Each number is 200 + 30 x the weight over the matrix's rms, rounded and kept within 0 to 999. Layers, rows and columns count from 0.

# layer 15 attention query, 512x256, rms 0.133, rows 370-383, columns 0-127
201,243,151,222,169,228,174,211,211,194,233,216,160,231,178,183,193,215,192,205,218,206,233,179,229,207,204,192,169,168,157,249,198,195,184,183,194,224,225,224,170,154,190,216,202,228,226,186,196,246,195,228,184,172,213,195,164,177,176,190,195,212,159,225,177,267,172,223,196,237,227,198,222,189,196,203,191,209,170,232,177,214,177,239,191,160,202,164,204,186,224,197,221,192,231,211,170,192,178,222,203,222,213,169,180,252,197,224,179,134,223,245,166,165,163,223,238,225,247,214,178,183,194,206,191,189,214,247
170,256,170,187,246,112,182,188,224,214,178,156,261,177,161,197,182,206,246,232,156,192,143,174,193,228,232,190,250,247,245,206,201,184,255,257,215,188,232,171,219,270,187,156,142,187,223,162,236,186,157,183,211,198,182,238,199,250,249,158,229,214,218,277,221,197,208,189,174,144,181,168,234,170,200,211,251,213,230,176,220,158,249,182,204,189,194,244,168,209,196,199,212,173,198,184,166,222,199,299,207,204,210,195,179,226,173,150,191,191,165,185,211,197,237,170,248,252,159,178,231,158,219,226,164,228,187,102
177,192,238,197,196,209,226,119,198,226,200,241,233,132,184,234,163,207,238,213,187,175,146,200,199,270,260,162,184,213,209,170,181,216,255,234,201,217,243,139,217,167,158,167,221,169,127,273,201,244,148,218,126,180,158,247,233,198,224,224,296,207,242,228,235,194,199,144,186,224,160,207,189,169,103,212,169,100,209,184,199,183,217,131,217,179,214,202,176,238,232,208,178,196,192,270,180,237,207,177,236,211,163,213,180,201,172,98,202,183,169,182,209,232,190,208,256,153,171,202,226,234,221,188,190,153,148,133
196,290,202,201,197,176,184,219,249,232,255,214,194,247,237,158,235,203,206,174,189,191,228,242,202,184,255,210,160,205,148,146,171,242,166,206,112,259,138,192,271,189,179,168,133,203,183,175,257,245,215,213,110,151,197,124,249,201,178,276,184,189,210,215,242,154,240,255,214,242,231,233,148,271,123,198,195,203,139,232,244,154,177,176,229,264,266,130,300,219,163,166,219,308,172,160,204,217,199,180,219,209,249,267,224,262,214,165,218,172,146,231,156,242,222,207,205,178,206,177,178,250,186,173,137,164,250,240
206,148,192,155,270,183,117,258,196,217,199,205,252,233,162,191,113,170,167,197,205,244,195,159,148,207,177,199,217,238,128,180,185,192,175,186,169,213,227,131,211,133,146,193,205,234,188,164,135,201,230,239,221,277,149,39,213,150,358,240,182,247,192,200,254,217,187,262,156,237,238,176,268,203,260,299,197,200,190,221,211,275,130,215,146,147,166,227,152,236,191,124,177,187,209,303,191,245,328,145,163,252,140,199,113,137,175,219,212,247,309,192,177,186,177,180,190,135,232,200,232,230,187,209,122,101,135,193
160,270,190,226,170,273,110,234,210,178,292,194,237,187,111,139,276,123,252,142,240,198,180,163,201,209,205,204,147,213,181,166,245,269,246,168,203,221,158,117,237,185,205,208,183,213,107,216,173,233,187,156,233,115,118,258,137,243,131,186,260,240,293,222,201,281,180,265,256,205,235,205,250,207,267,146,185,248,90,190,274,175,205,165,66,136,265,224,163,235,300,147,240,196,194,249,217,181,214,157,142,199,200,217,183,222,187,193,235,260,241,194,110,120,244,258,195,224,236,197,158,219,230,200,112,254,164,162
230,166,174,248,229,171,277,108,195,299,187,190,182,163,73,248,136,291,115,121,145,262,212,122,168,213,217,117,169,268,226,192,206,208,158,185,181,89,110,258,157,128,146,248,195,161,248,153,175,257,205,157,186,218,261,88,94,234,160,206,150,241,110,130,184,206,166,298,246,199,195,265,132,269,151,235,186,179,175,235,124,193,217,156,186,234,111,299,140,236,167,173,245,201,183,153,155,132,174,233,164,159,149,116,214,356,205,240,239,227,178,166,218,144,214,207,188,194,219,197,270,225,233,285,304,178,158,151
194,279,252,293,167,206,131,193,181,192,127,203,169,146,172,193,199,226,104,175,209,196,228,154,163,147,310,94,180,353,208,244,191,232,99,138,168,192,266,286,252,285,219,122,181,138,164,157,190,185,153,201,270,200,145,132,252,201,168,205,238,178,198,144,256,191,254,171,237,195,204,241,155,260,168,222,200,137,110,110,201,126,119,323,259,265,167,205,135,191,168,190,224,228,171,184,95,182,150,122,167,200,195,240,204,137,185,225,245,148,193,83,263,99,118,210,180,208,257,269,214,179,150,199,360,131,210,237
222,253,158,191,183,197,221,239,272,201,139,231,277,248,200,210,258,132,197,209,286,184,152,258,209,259,215,240,266,160,224,165,196,190,210,228,308,234,222,245,241,214,150,180,175,193,215,216,197,198,235,202,124,150,286,186,264,245,162,201,284,180,243,240,274,323,234,206,185,248,296,205,229,177,130,281,279,187,171,237,243,222,112,232,153,233,213,158,124,169,214,328,163,95,196,215,163,183,174,166,128,303,160,205,211,115,227,184,198,179,119,213,191,276,206,182,222,184,158,172,290,264,79,177,301,240,225,346
108,236,191,216,208,131,240,146,286,197,57,140,223,211,175,203,223,172,193,214,164,197,169,132,200,230,81,249,222,215,229,170,182,225,173,232,167,243,159,199,251,252,280,166,245,202,133,156,216,230,203,222,257,412,205,94,139,189,190,172,174,261,210,210,200,168,235,230,150,173,221,259,151,251,102,225,281,207,195,257,213,152,331,234,181,125,253,294,249,127,244,147,310,190,213,229,184,271,180,209,123,159,245,279,140,208,240,164,195,213,232,191,160,126,157,199,163,234,263,236,148,153,200,243,151,164,111,146
177,174,238,184,151,144,196,201,147,251,238,161,233,164,228,205,127,221,171,269,139,154,186,235,224,149,274,198,267,175,154,252,251,175,259,212,185,166,204,233,207,268,153,201,316,197,158,165,233,86,199,266,238,169,169,129,92,243,261,246,248,198,226,249,233,92,225,207,281,239,179,227,222,256,55,205,274,333,198,242,170,241,326,205,205,216,295,137,134,188,206,233,167,236,200,193,233,234,196,168,181,248,159,186,161,233,167,198,266,349,194,184,141,192,295,143,178,244,82,265,155,193,157,136,282,186,180,268
197,175,242,237,221,232,314,190,173,185,206,249,144,168,199,168,168,231,141,84,155,239,191,209,216,203,160,238,223,212,192,141,179,176,245,139,165,199,190,182,280,172,285,202,238,166,213,97,166,180,221,69,243,246,203,222,130,214,236,269,168,154,220,189,158,184,202,195,229,231,227,243,131,255,333,240,239,252,277,191,217,231,188,216,180,295,258,202,268,151,252,262,183,141,187,178,295,136,214,242,266,170,245,227,208,258,222,178,159,237,177,140,201,291,196,210,192,350,237,185,95,148,194,135,325,106,194,165
262,128,235,177,157,154,194,237,117,140,202,187,148,137,128,226,271,221,161,288,258,232,231,194,176,147,285,235,215,163,189,278,269,204,152,254,255,219,187,200,267,146,222,190,177,195,155,202,294,151,91,260,233,94,165,238,200,197,165,181,138,160,176,166,239,154,185,221,173,184,106,179,207,267,207,237,108,104,159,270,186,194,193,172,281,257,228,287,210,233,122,248,263,266,236,206,242,199,174,154,216,155,152,64,201,191,198,216,252,203,212,163,283,194,102,246,162,306,144,209,152,167,142,219,190,190,131,237
199,243,242,187,186,283,190,147,206,219,167,136,254,216,207,257,229,238,127,161,157,79,238,210,220,233,211,219,239,280,267,215,241,245,216,275,230,134,181,234,71,245,73,180,209,239,239,173,150,259,222,194,221,148,243,163,210,204,112,225,182,163,223,275,119,165,207,246,270,145,212,269,145,215,265,173,216,222,250,193,170,116,149,113,244,227,166,211,158,207,266,129,173,232,298,162,228,171,79,77,108,178,252,170,333,218,184,163,238,298,114,169,202,147,208,238,181,250,231,312,294,275,213,161,225,217,265,147
# layer 15 attention key, 512x256, rms 0.134, rows 370-383, columns 0-127
142,138,210,208,121,265,179,151,175,190,186,279,163,237,206,190,253,190,236,182,213,225,170,207,287,237,208,204,191,154,129,222,250,192,258,223,195,252,139,176,153,135,216,210,289,181,145,240,203,290,237,220,229,231,215,104,186,192,274,267,206,154,188,155,232,173,117,161,274,162,160,233,175,225,216,222,192,209,207,184,161,205,175,204,210,192,143,160,173,247,193,226,212,220,172,180,222,144,255,188,233,230,179,217,211,133,193,175,243,149,240,188,153,236,173,158,138,153,206,207,144,261,192,151,184,183,228,202
202,158,127,213,168,233,198,263,200,170,245,156,168,179,230,182,211,221,207,136,191,267,174,133,238,215,217,216,227,192,171,181,161,221,146,228,135,212,233,168,166,179,136,212,184,193,218,196,154,210,235,216,149,182,189,225,215,202,167,197,193,215,182,218,211,210,197,215,251,245,203,149,224,219,182,183,220,132,168,286,241,205,247,164,147,146,185,160,242,243,198,163,213,214,227,206,211,181,154,219,182,187,219,213,191,214,185,208,167,218,87,270,218,210,220,223,220,256,244,206,193,163,227,212,174,217,213,246
217,146,132,218,192,168,268,113,207,215,202,281,132,159,159,225,220,226,230,184,179,178,162,186,190,172,174,185,210,189,166,271,337,143,208,250,168,194,181,181,136,144,233,272,277,179,157,178,173,157,176,214,175,142,137,232,226,245,262,194,223,267,147,246,206,246,198,261,185,260,147,161,199,208,254,190,162,201,107,156,130,187,194,229,175,194,204,158,229,220,278,273,213,159,148,214,191,191,129,270,211,210,243,142,154,142,204,135,175,226,223,213,219,132,257,194,124,198,200,168,147,232,217,124,182,245,214,199
247,224,208,158,227,232,144,240,223,130,200,133,207,197,198,244,217,184,177,202,186,174,194,173,169,194,250,194,210,173,189,224,221,255,170,209,110,201,225,159,116,155,155,172,189,183,188,213,191,239,191,175,128,185,274,197,237,222,152,98,160,205,160,227,183,199,221,258,113,284,161,180,186,174,209,159,170,182,165,234,198,205,252,127,242,76,165,161,259,277,208,147,184,273,205,216,198,190,199,222,187,163,184,160,194,242,130,222,206,274,128,258,249,166,222,236,207,256,140,228,202,165,273,117,126,190,224,269
239,210,157,156,236,193,288,209,196,253,156,250,183,121,203,112,135,166,162,224,175,107,190,210,158,202,254,232,257,213,234,168,239,175,248,143,132,259,202,224,227,138,178,170,271,229,214,206,263,214,177,212,175,258,167,203,217,228,240,197,235,174,248,189,230,195,228,102,143,154,140,282,272,133,124,196,197,258,240,180,204,179,158,257,180,194,103,239,177,193,196,164,168,178,223,243,108,152,268,222,130,171,112,175,200,124,217,232,148,175,360,180,140,213,188,144,272,185,175,278,204,238,196,182,151,157,259,204
50,147,224,266,212,130,192,194,203,174,225,251,218,161,205,229,176,197,191,192,230,245,116,223,184,270,261,250,199,168,170,217,212,157,163,234,201,192,138,201,219,131,154,258,148,243,315,195,191,255,153,210,196,106,223,175,241,215,251,134,244,241,174,236,201,252,185,183,323,92,149,109,236,226,204,244,172,164,183,147,220,267,151,233,248,136,215,215,194,249,172,177,169,214,267,164,265,170,197,232,192,236,165,227,243,201,204,206,198,213,153,247,167,252,221,160,201,190,234,231,267,233,262,208,126,181,247,134
194,277,320,217,229,260,206,180,164,183,257,189,249,228,106,170,227,239,213,219,224,183,247,190,237,180,261,110,186,273,221,235,208,204,170,165,226,157,150,217,142,130,178,211,193,199,250,172,160,143,174,151,255,276,267,191,113,231,275,194,207,202,161,224,243,240,216,311,177,183,213,209,149,213,167,219,158,276,170,213,176,157,195,195,228,221,275,225,213,199,198,193,193,208,216,246,191,251,256,206,175,227,139,209,252,178,208,125,251,190,169,179,115,195,187,271,156,163,190,168,292,171,179,290,230,180,149,100
193,249,172,168,253,248,158,157,265,209,238,208,171,82,239,159,161,160,279,200,140,208,202,201,175,202,240,156,212,287,177,119,133,101,293,207,206,215,237,235,173,177,188,193,155,295,183,228,169,223,186,204,121,109,210,206,78,144,211,175,259,114,118,185,167,121,248,258,242,200,255,232,215,218,346,257,193,207,236,153,222,176,96,210,283,260,144,130,229,227,205,255,293,249,160,199,211,212,151,308,150,194,246,169,250,210,248,176,167,140,230,186,372,225,192,213,186,277,146,230,285,217,222,265,207,162,223,170
210,169,211,215,127,153,224,251,214,281,181,236,258,109,213,181,223,239,232,167,169,186,116,139,256,131,169,258,140,209,205,211,244,237,233,238,163,252,171,198,226,205,148,144,159,155,225,183,217,230,298,221,224,268,225,292,217,221,184,191,223,124,200,153,181,276,212,250,221,120,288,174,193,211,154,321,161,227,156,291,245,213,153,186,251,245,178,221,185,294,225,217,228,328,154,204,176,128,185,207,154,220,199,198,200,212,185,236,197,161,105,248,233,198,189,114,52,203,251,173,243,194,128,135,190,153,274,298
185,296,178,115,235,157,231,183,298,175,171,186,241,167,259,264,234,243,190,206,182,244,227,219,224,178,53,292,207,96,217,184,207,207,175,205,159,225,215,212,130,237,207,167,172,201,242,251,194,178,209,224,240,206,176,109,138,244,195,222,217,315,223,238,176,62,196,192,177,221,248,211,198,215,81,140,167,140,295,135,221,167,295,216,252,116,209,289,217,208,225,245,327,270,290,270,218,155,252,214,159,131,311,279,272,165,153,197,144,200,257,168,329,332,213,172,119,134,235,206,189,219,137,209,184,125,197,201
172,161,288,302,275,189,267,243,251,188,184,241,259,245,149,168,219,225,226,201,195,212,231,224,211,239,152,301,126,214,71,240,205,210,227,114,218,179,118,223,158,275,186,306,258,201,146,198,169,153,229,302,153,178,146,255,172,246,236,141,271,120,205,230,174,291,209,226,244,197,157,279,204,156,168,177,206,266,257,136,157,216,228,225,191,284,170,277,168,265,209,257,147,325,96,223,264,239,211,152,202,184,247,106,188,282,162,234,175,209,219,203,19,238,360,208,214,255,219,214,145,302,193,184,250,175,293,237
186,258,142,142,166,188,234,174,286,219,255,122,159,153,246,189,178,197,137,258,213,199,142,181,207,149,177,165,167,84,266,233,63,207,270,263,201,294,263,164,265,170,249,89,267,191,154,216,142,149,291,168,123,228,248,201,135,182,247,241,201,238,239,148,228,165,211,237,130,232,132,150,163,195,246,156,198,200,338,134,223,235,175,173,104,143,211,257,182,132,209,190,142,167,231,165,244,229,253,185,179,332,199,192,187,283,192,156,326,212,198,176,209,95,269,207,221,205,190,202,113,147,180,202,154,241,205,221
169,168,174,211,163,160,156,201,177,176,253,287,162,267,156,238,141,90,182,87,245,192,91,180,273,282,266,293,210,242,204,208,229,228,302,206,237,169,246,173,259,133,155,143,167,216,168,223,262,284,151,116,216,166,229,229,242,149,224,263,351,176,223,180,266,190,198,234,259,181,208,333,229,217,103,264,185,173,214,245,256,265,223,126,151,165,280,283,308,269,149,264,281,235,144,234,219,165,195,252,197,187,169,202,133,178,217,207,183,207,261,228,163,192,173,122,293,230,188,216,179,207,172,64,250,248,113,167
188,227,249,96,190,149,144,200,163,202,208,159,181,170,205,200,224,271,246,161,258,168,249,230,210,233,218,142,213,173,213,289,146,229,171,239,171,98,230,211,263,267,287,147,280,217,234,165,157,222,224,175,169,247,160,216,213,267,92,237,235,128,158,217,231,193,250,184,215,171,196,191,220,161,155,196,137,216,249,188,160,237,129,144,260,147,208,218,139,318,209,231,247,198,201,196,150,155,227,158,246,203,119,242,246,225,186,205,189,204,217,204,272,246,230,197,238,284,202,297,158,167,217,202,252,281,227,121
# layer 15 attention value, 512x256, rms 0.199, rows 352-365, columns 0-127
154,207,152,174,218,215,283,213,223,244,189,191,255,223,167,224,168,192,174,236,214,178,259,194,305,218,160,250,163,167,197,224,197,240,210,209,198,195,190,181,230,220,233,193,216,234,222,186,239,255,200,211,213,152,179,195,207,235,177,236,265,135,154,154,161,182,212,180,247,197,224,197,225,150,219,116,262,178,177,221,130,202,142,222,212,139,143,184,192,213,171,185,159,159,212,153,272,149,216,174,212,249,172,175,213,244,199,194,194,168,260,211,206,236,174,267,135,198,189,127,142,218,191,183,207,253,210,217
197,188,215,140,127,179,237,233,288,155,157,200,210,168,137,247,174,181,217,202,155,151,238,161,214,245,229,167,132,293,204,289,229,224,196,178,182,185,208,187,155,233,288,171,208,262,154,179,199,268,195,229,204,243,168,203,212,221,254,154,181,215,209,258,292,221,228,211,182,159,220,199,209,226,114,185,163,247,212,220,211,154,183,186,143,210,190,224,306,172,157,185,317,144,187,185,220,210,197,203,119,187,193,186,171,233,230,161,163,200,241,262,148,249,194,144,174,214,207,191,113,190,251,206,217,225,233,168
191,195,189,229,124,201,197,219,249,92,188,259,174,209,240,236,119,183,181,229,247,210,239,235,187,162,189,142,172,148,236,252,177,194,191,155,193,183,172,189,198,183,278,190,198,122,230,235,183,178,228,219,271,242,216,204,173,207,182,142,211,245,296,158,192,145,193,197,213,217,237,216,231,170,140,207,210,230,213,209,197,270,224,231,155,211,116,304,168,203,171,230,212,164,183,221,260,171,209,229,228,186,177,182,201,271,191,204,208,212,237,145,240,219,222,209,245,168,203,167,176,244,305,203,133,154,150,200
199,247,224,194,230,221,200,196,277,241,203,187,209,288,204,234,218,187,197,174,209,204,218,165,247,195,197,168,226,167,210,221,192,250,110,251,169,231,198,252,202,188,100,234,201,208,218,178,223,198,219,212,150,236,149,181,237,184,194,206,176,201,201,342,216,104,222,245,172,200,209,180,210,335,146,209,231,170,193,224,210,210,184,221,189,219,264,210,186,194,239,207,237,196,196,142,173,217,199,163,133,162,241,208,307,153,200,246,146,141,228,216,186,265,245,217,196,282,209,181,253,234,211,207,164,252,180,212
212,194,197,169,185,152,190,151,181,107,218,245,147,210,238,269,177,129,213,208,292,157,207,286,144,262,168,146,231,159,234,146,194,203,216,223,252,272,216,119,159,220,241,248,207,202,208,172,246,249,201,205,228,129,151,259,201,157,172,174,210,188,226,232,197,151,170,181,190,294,254,241,182,228,294,175,150,252,219,175,174,180,213,149,200,226,259,171,206,201,293,181,210,158,239,189,187,242,164,231,260,250,212,238,176,186,192,165,195,173,167,162,226,180,226,157,238,145,274,148,250,117,178,245,122,148,200,168
231,202,198,177,192,184,178,267,173,171,214,194,228,201,205,235,189,204,169,257,190,221,254,248,208,218,209,142,189,257,198,155,186,132,256,222,236,214,251,222,185,185,136,129,236,235,182,241,179,177,239,169,234,192,257,245,158,239,272,213,225,236,197,139,162,210,187,176,204,229,176,258,186,235,204,161,236,290,146,186,236,156,187,226,320,200,149,151,238,187,220,177,250,252,218,152,208,235,142,189,153,189,165,194,218,145,165,171,228,212,173,174,179,140,237,140,133,208,247,205,238,227,187,161,194,191,293,161
226,121,167,256,252,242,182,219,159,188,170,257,186,195,207,191,143,187,173,251,217,242,186,195,218,150,108,234,196,173,205,191,149,163,184,187,140,201,216,191,227,163,168,154,154,235,202,176,185,253,197,198,205,207,224,237,240,151,226,141,179,223,177,178,259,203,210,259,212,182,161,104,112,158,214,148,227,195,212,209,138,223,196,248,184,194,169,177,212,200,185,160,158,223,152,253,180,244,197,190,213,195,211,211,222,189,190,217,163,173,216,240,237,236,206,195,210,180,189,249,233,210,234,240,137,137,294,206
255,250,190,257,121,159,169,179,275,173,216,190,226,203,222,231,210,151,179,201,125,217,148,207,159,187,145,207,229,211,227,177,227,227,167,217,191,326,171,220,182,233,180,250,113,157,197,191,104,212,234,224,196,214,209,222,253,181,219,268,156,191,218,196,242,210,204,234,223,195,233,190,230,156,137,273,135,172,222,179,235,186,84,167,218,208,180,184,175,191,226,251,207,250,252,175,223,192,247,209,170,223,194,144,210,187,178,151,196,198,197,171,212,239,147,318,176,227,192,110,130,212,255,213,183,186,188,143
249,250,171,191,217,186,222,243,192,245,140,211,197,227,231,178,214,172,152,143,250,241,201,208,213,254,206,208,239,183,134,164,151,236,191,118,239,256,211,209,196,171,259,128,213,200,178,232,234,191,191,232,221,229,130,233,195,266,229,171,183,210,195,257,170,177,166,263,247,192,222,195,191,214,226,167,242,154,206,153,222,192,190,189,196,147,206,181,208,260,241,209,280,259,234,192,165,203,210,146,266,238,166,195,171,186,183,188,246,194,218,215,204,212,192,177,176,274,192,201,140,167,220,198,171,126,233,234
120,203,239,196,230,182,181,210,202,182,178,228,203,258,307,223,236,121,218,183,245,164,132,245,166,291,184,193,150,225,124,225,207,204,200,115,226,200,223,187,220,206,191,187,174,268,179,246,178,198,174,165,159,306,150,187,250,200,183,176,212,247,216,217,183,258,194,239,152,137,194,255,147,203,179,149,170,173,208,192,223,247,151,227,194,209,227,144,154,212,132,226,148,221,141,191,170,100,221,273,156,212,161,209,224,180,167,253,152,245,169,230,244,192,195,152,178,183,214,222,118,204,150,245,167,197,198,203
141,169,181,245,201,176,148,204,177,218,163,232,207,169,105,181,235,198,185,183,116,210,167,200,151,201,155,177,228,205,163,163,229,220,204,197,190,253,203,219,208,203,182,211,149,248,175,198,200,170,159,136,193,205,217,185,171,243,189,130,250,151,204,206,184,188,208,177,180,257,220,233,251,162,233,261,247,220,180,205,124,233,215,187,166,153,177,212,145,183,199,203,190,221,165,177,111,100,151,186,182,267,245,221,230,215,232,183,134,241,259,209,175,192,202,207,212,189,162,216,146,154,140,186,264,183,171,161
190,195,220,207,156,196,127,151,203,175,190,205,252,179,210,246,191,171,167,215,181,198,251,254,196,174,199,229,225,235,181,193,220,206,185,253,187,195,243,171,225,144,162,167,218,175,233,231,238,224,169,204,204,146,165,197,197,159,209,129,146,242,147,170,195,177,242,194,207,189,187,187,188,174,197,185,189,221,218,211,203,164,187,167,183,229,113,218,123,156,248,200,166,217,233,321,211,178,201,226,291,175,204,206,241,217,250,173,232,218,133,261,161,120,167,170,194,191,177,202,246,332,255,190,222,210,223,180
234,139,133,201,238,174,254,173,106,284,223,245,200,154,253,208,180,243,227,167,173,191,248,168,184,209,224,151,179,190,219,211,227,179,340,232,190,279,210,188,184,242,276,164,222,243,179,120,223,203,210,152,171,215,187,170,223,149,155,140,187,206,208,187,280,95,208,258,224,158,228,207,197,211,182,211,216,139,192,210,294,204,253,150,204,125,223,141,122,266,211,191,106,228,198,180,152,210,166,212,255,209,198,213,246,208,256,156,227,253,247,210,167,226,224,259,189,211,277,191,252,258,223,176,185,140,165,172
189,198,205,172,203,212,194,170,206,215,135,176,171,217,147,255,157,230,154,185,195,195,235,242,186,206,221,212,278,191,239,224,193,195,235,159,218,215,196,193,267,205,192,149,135,112,195,267,145,206,201,213,178,152,179,186,186,211,202,181,229,188,118,247,260,154,156,210,290,222,259,190,266,148,160,197,155,158,142,123,225,222,197,191,207,170,252,158,239,214,170,157,85,108,167,159,172,198,156,196,188,223,226,152,246,208,144,162,205,177,150,193,219,213,296,163,203,168,194,240,211,164,235,178,251,152,179,151
# layer 15 attention output (transposed), 512x256, rms 0.251, rows 352-364, columns 0-127
185,228,184,226,170,219,189,134,218,190,246,223,125,220,192,152,138,193,166,197,268,254,168,218,95,253,239,256,273,160,188,138,160,204,160,202,260,159,214,192,159,240,179,245,188,172,196,149,240,201,164,132,284,188,141,238,186,183,265,176,186,223,253,270,135,164,202,215,176,217,132,207,194,198,189,177,183,176,158,193,278,159,178,184,197,164,195,240,218,163,179,216,213,202,171,232,207,225,192,226,222,265,151,164,225,242,184,205,187,175,159,231,209,209,175,228,265,242,222,229,195,235,228,144,243,234,212,209
238,189,207,208,208,253,171,218,208,222,215,193,210,279,152,206,190,206,298,264,207,154,173,238,230,166,250,246,254,187,191,168,168,185,208,221,240,200,235,182,252,148,221,195,220,163,191,186,228,144,200,208,260,175,270,197,186,188,155,204,206,202,163,166,204,151,215,190,182,211,163,225,218,220,239,232,214,176,131,244,206,192,196,244,219,205,236,179,210,208,254,208,151,170,150,167,222,161,151,237,299,228,173,266,297,187,244,202,223,230,122,176,173,193,269,262,182,212,195,227,123,184,165,207,158,210,221,239
209,222,204,226,176,202,248,141,203,197,163,160,230,173,176,192,215,191,213,206,186,158,148,192,242,238,216,245,238,196,157,115,245,131,196,209,174,183,159,133,240,211,223,195,195,224,192,252,197,117,170,205,229,237,237,227,202,143,165,225,186,148,228,244,266,224,234,175,220,189,215,218,147,228,169,205,203,257,124,193,227,207,175,160,275,132,236,166,186,258,244,228,149,280,169,204,176,189,119,275,191,257,273,174,213,275,199,241,232,274,197,241,181,190,200,175,217,197,187,249,172,178,194,199,185,257,258,241
188,169,194,188,218,178,225,252,216,176,197,235,146,138,196,227,235,245,189,183,182,171,159,202,232,175,219,180,284,229,219,181,175,210,223,133,196,208,169,195,206,226,178,150,204,237,219,186,107,174,177,160,197,201,163,200,176,178,200,148,195,185,252,194,171,174,201,201,220,186,209,237,208,116,191,252,153,138,127,153,186,170,176,215,213,208,168,174,151,241,135,205,204,245,220,216,237,209,249,163,214,140,155,253,168,164,218,254,190,208,205,136,182,241,208,252,185,106,195,142,241,121,200,42,188,189,53,178
157,208,194,202,237,268,162,269,203,246,263,234,198,227,173,237,230,237,250,175,163,146,175,158,257,195,199,187,226,215,246,242,216,182,157,206,205,179,273,202,136,136,157,244,143,194,256,230,219,214,114,199,250,182,194,136,233,220,290,224,187,250,160,121,238,262,217,226,241,205,101,178,188,183,225,201,172,191,180,183,243,248,148,235,216,265,169,170,240,229,158,168,198,225,220,168,188,236,197,232,167,218,225,179,180,273,243,226,205,239,309,185,183,191,211,149,265,212,205,241,191,233,199,262,120,159,239,238
260,178,188,162,207,239,193,223,201,224,238,177,246,146,128,120,174,205,175,176,167,245,190,223,199,261,163,133,153,221,216,267,211,189,193,223,176,176,180,175,205,206,137,193,193,159,192,248,182,243,239,181,253,217,144,143,182,188,202,234,251,130,190,203,211,225,207,179,250,210,220,155,235,173,182,191,114,172,221,114,239,224,179,157,151,215,171,230,168,228,242,142,208,168,189,228,181,205,235,211,203,170,214,187,194,131,163,148,182,159,184,187,177,181,214,247,245,238,222,200,249,243,210,237,146,156,213,214
229,203,131,212,197,188,210,286,234,189,216,192,176,208,156,125,195,206,177,261,241,231,183,155,206,289,215,145,185,168,206,137,216,185,183,192,253,215,171,203,214,210,235,231,223,206,220,182,208,138,229,221,193,184,205,179,205,177,200,231,171,80,223,171,179,175,208,181,217,207,256,238,259,139,191,203,209,227,183,154,182,186,206,160,163,223,162,184,223,195,106,252,241,154,161,162,192,176,216,189,104,220,253,195,284,203,180,177,211,199,246,135,178,188,164,202,197,220,209,196,199,204,225,223,169,207,185,187
151,187,241,200,203,196,209,178,180,225,201,273,181,259,185,219,188,205,219,102,198,192,229,161,229,208,221,244,197,210,235,185,227,235,185,135,248,199,218,203,191,157,187,117,225,221,220,246,226,175,195,121,243,194,143,191,167,258,139,248,181,225,240,101,225,256,161,226,155,215,216,214,239,216,227,119,181,236,131,153,179,210,244,116,197,204,158,155,216,244,228,180,173,163,183,207,206,243,174,251,234,239,199,189,196,224,223,218,155,205,260,176,240,196,241,193,203,241,238,220,226,199,167,233,213,189,210,237
182,170,179,152,181,207,172,238,156,229,133,252,222,174,231,188,195,240,231,200,194,228,149,170,162,226,223,257,244,212,201,186,206,249,182,274,153,185,193,189,231,191,201,139,218,203,220,153,219,207,162,167,154,158,190,206,98,226,200,166,253,201,130,168,207,239,184,173,219,233,232,133,178,261,192,209,223,230,143,178,151,152,185,252,235,176,191,186,151,186,215,192,176,214,183,220,241,213,208,261,210,174,222,212,242,207,192,183,163,163,283,177,120,213,189,207,245,167,211,199,139,192,174,255,163,209,198,240
176,110,176,178,240,169,210,184,181,202,247,224,204,202,243,151,166,170,210,274,126,162,260,177,216,201,224,234,160,193,239,186,176,225,144,249,177,123,233,207,177,240,175,257,168,205,238,143,228,164,178,270,199,201,213,302,167,219,176,221,139,224,190,211,233,201,197,236,209,168,202,186,214,263,204,194,217,206,246,183,206,202,190,283,187,227,224,146,179,178,226,213,162,190,235,148,105,231,199,181,217,212,255,238,196,188,181,160,162,183,218,225,190,157,217,222,243,261,223,206,199,229,204,180,231,215,179,249
170,178,262,150,224,222,259,149,172,240,225,180,257,230,223,202,178,205,210,175,183,177,148,180,224,192,173,191,241,177,247,250,185,193,195,244,157,206,226,170,180,192,189,198,216,194,197,197,197,241,246,227,168,203,204,188,157,170,142,286,147,240,239,300,162,190,149,255,200,189,242,130,199,172,163,170,186,208,189,160,201,188,178,228,222,225,173,205,224,214,225,263,203,229,170,155,255,225,173,215,192,221,206,176,184,140,185,216,265,186,171,172,195,146,200,169,233,169,201,234,199,201,268,205,161,194,187,209
257,160,219,224,195,190,203,177,169,158,172,184,195,162,213,242,161,183,193,208,231,219,214,223,173,164,226,183,185,200,245,179,236,154,207,201,206,213,213,208,174,203,246,247,174,245,183,192,196,158,140,217,84,143,196,155,243,244,226,143,205,176,223,241,124,188,238,143,201,214,150,197,235,233,195,205,185,235,169,184,184,172,200,131,186,187,207,159,147,155,112,176,238,156,196,124,150,186,184,179,259,270,169,190,217,176,209,230,196,192,254,206,235,187,169,182,219,192,280,203,195,176,165,215,239,176,216,201
207,204,203,202,184,173,189,208,189,234,162,196,233,243,220,248,301,213,219,162,189,191,184,256,218,203,194,226,252,212,220,239,162,156,191,164,274,172,191,213,186,188,223,224,211,185,145,155,247,166,169,148,254,235,224,202,176,177,165,284,251,159,169,280,190,186,143,166,172,302,166,155,219,163,208,227,224,249,213,215,155,230,218,163,192,182,166,242,175,178,190,206,210,261,212,248,193,125,116,229,163,181,193,207,191,238,206,194,209,169,236,214,205,151,196,173,198,217,179,178,196,175,245,217,169,138,234,186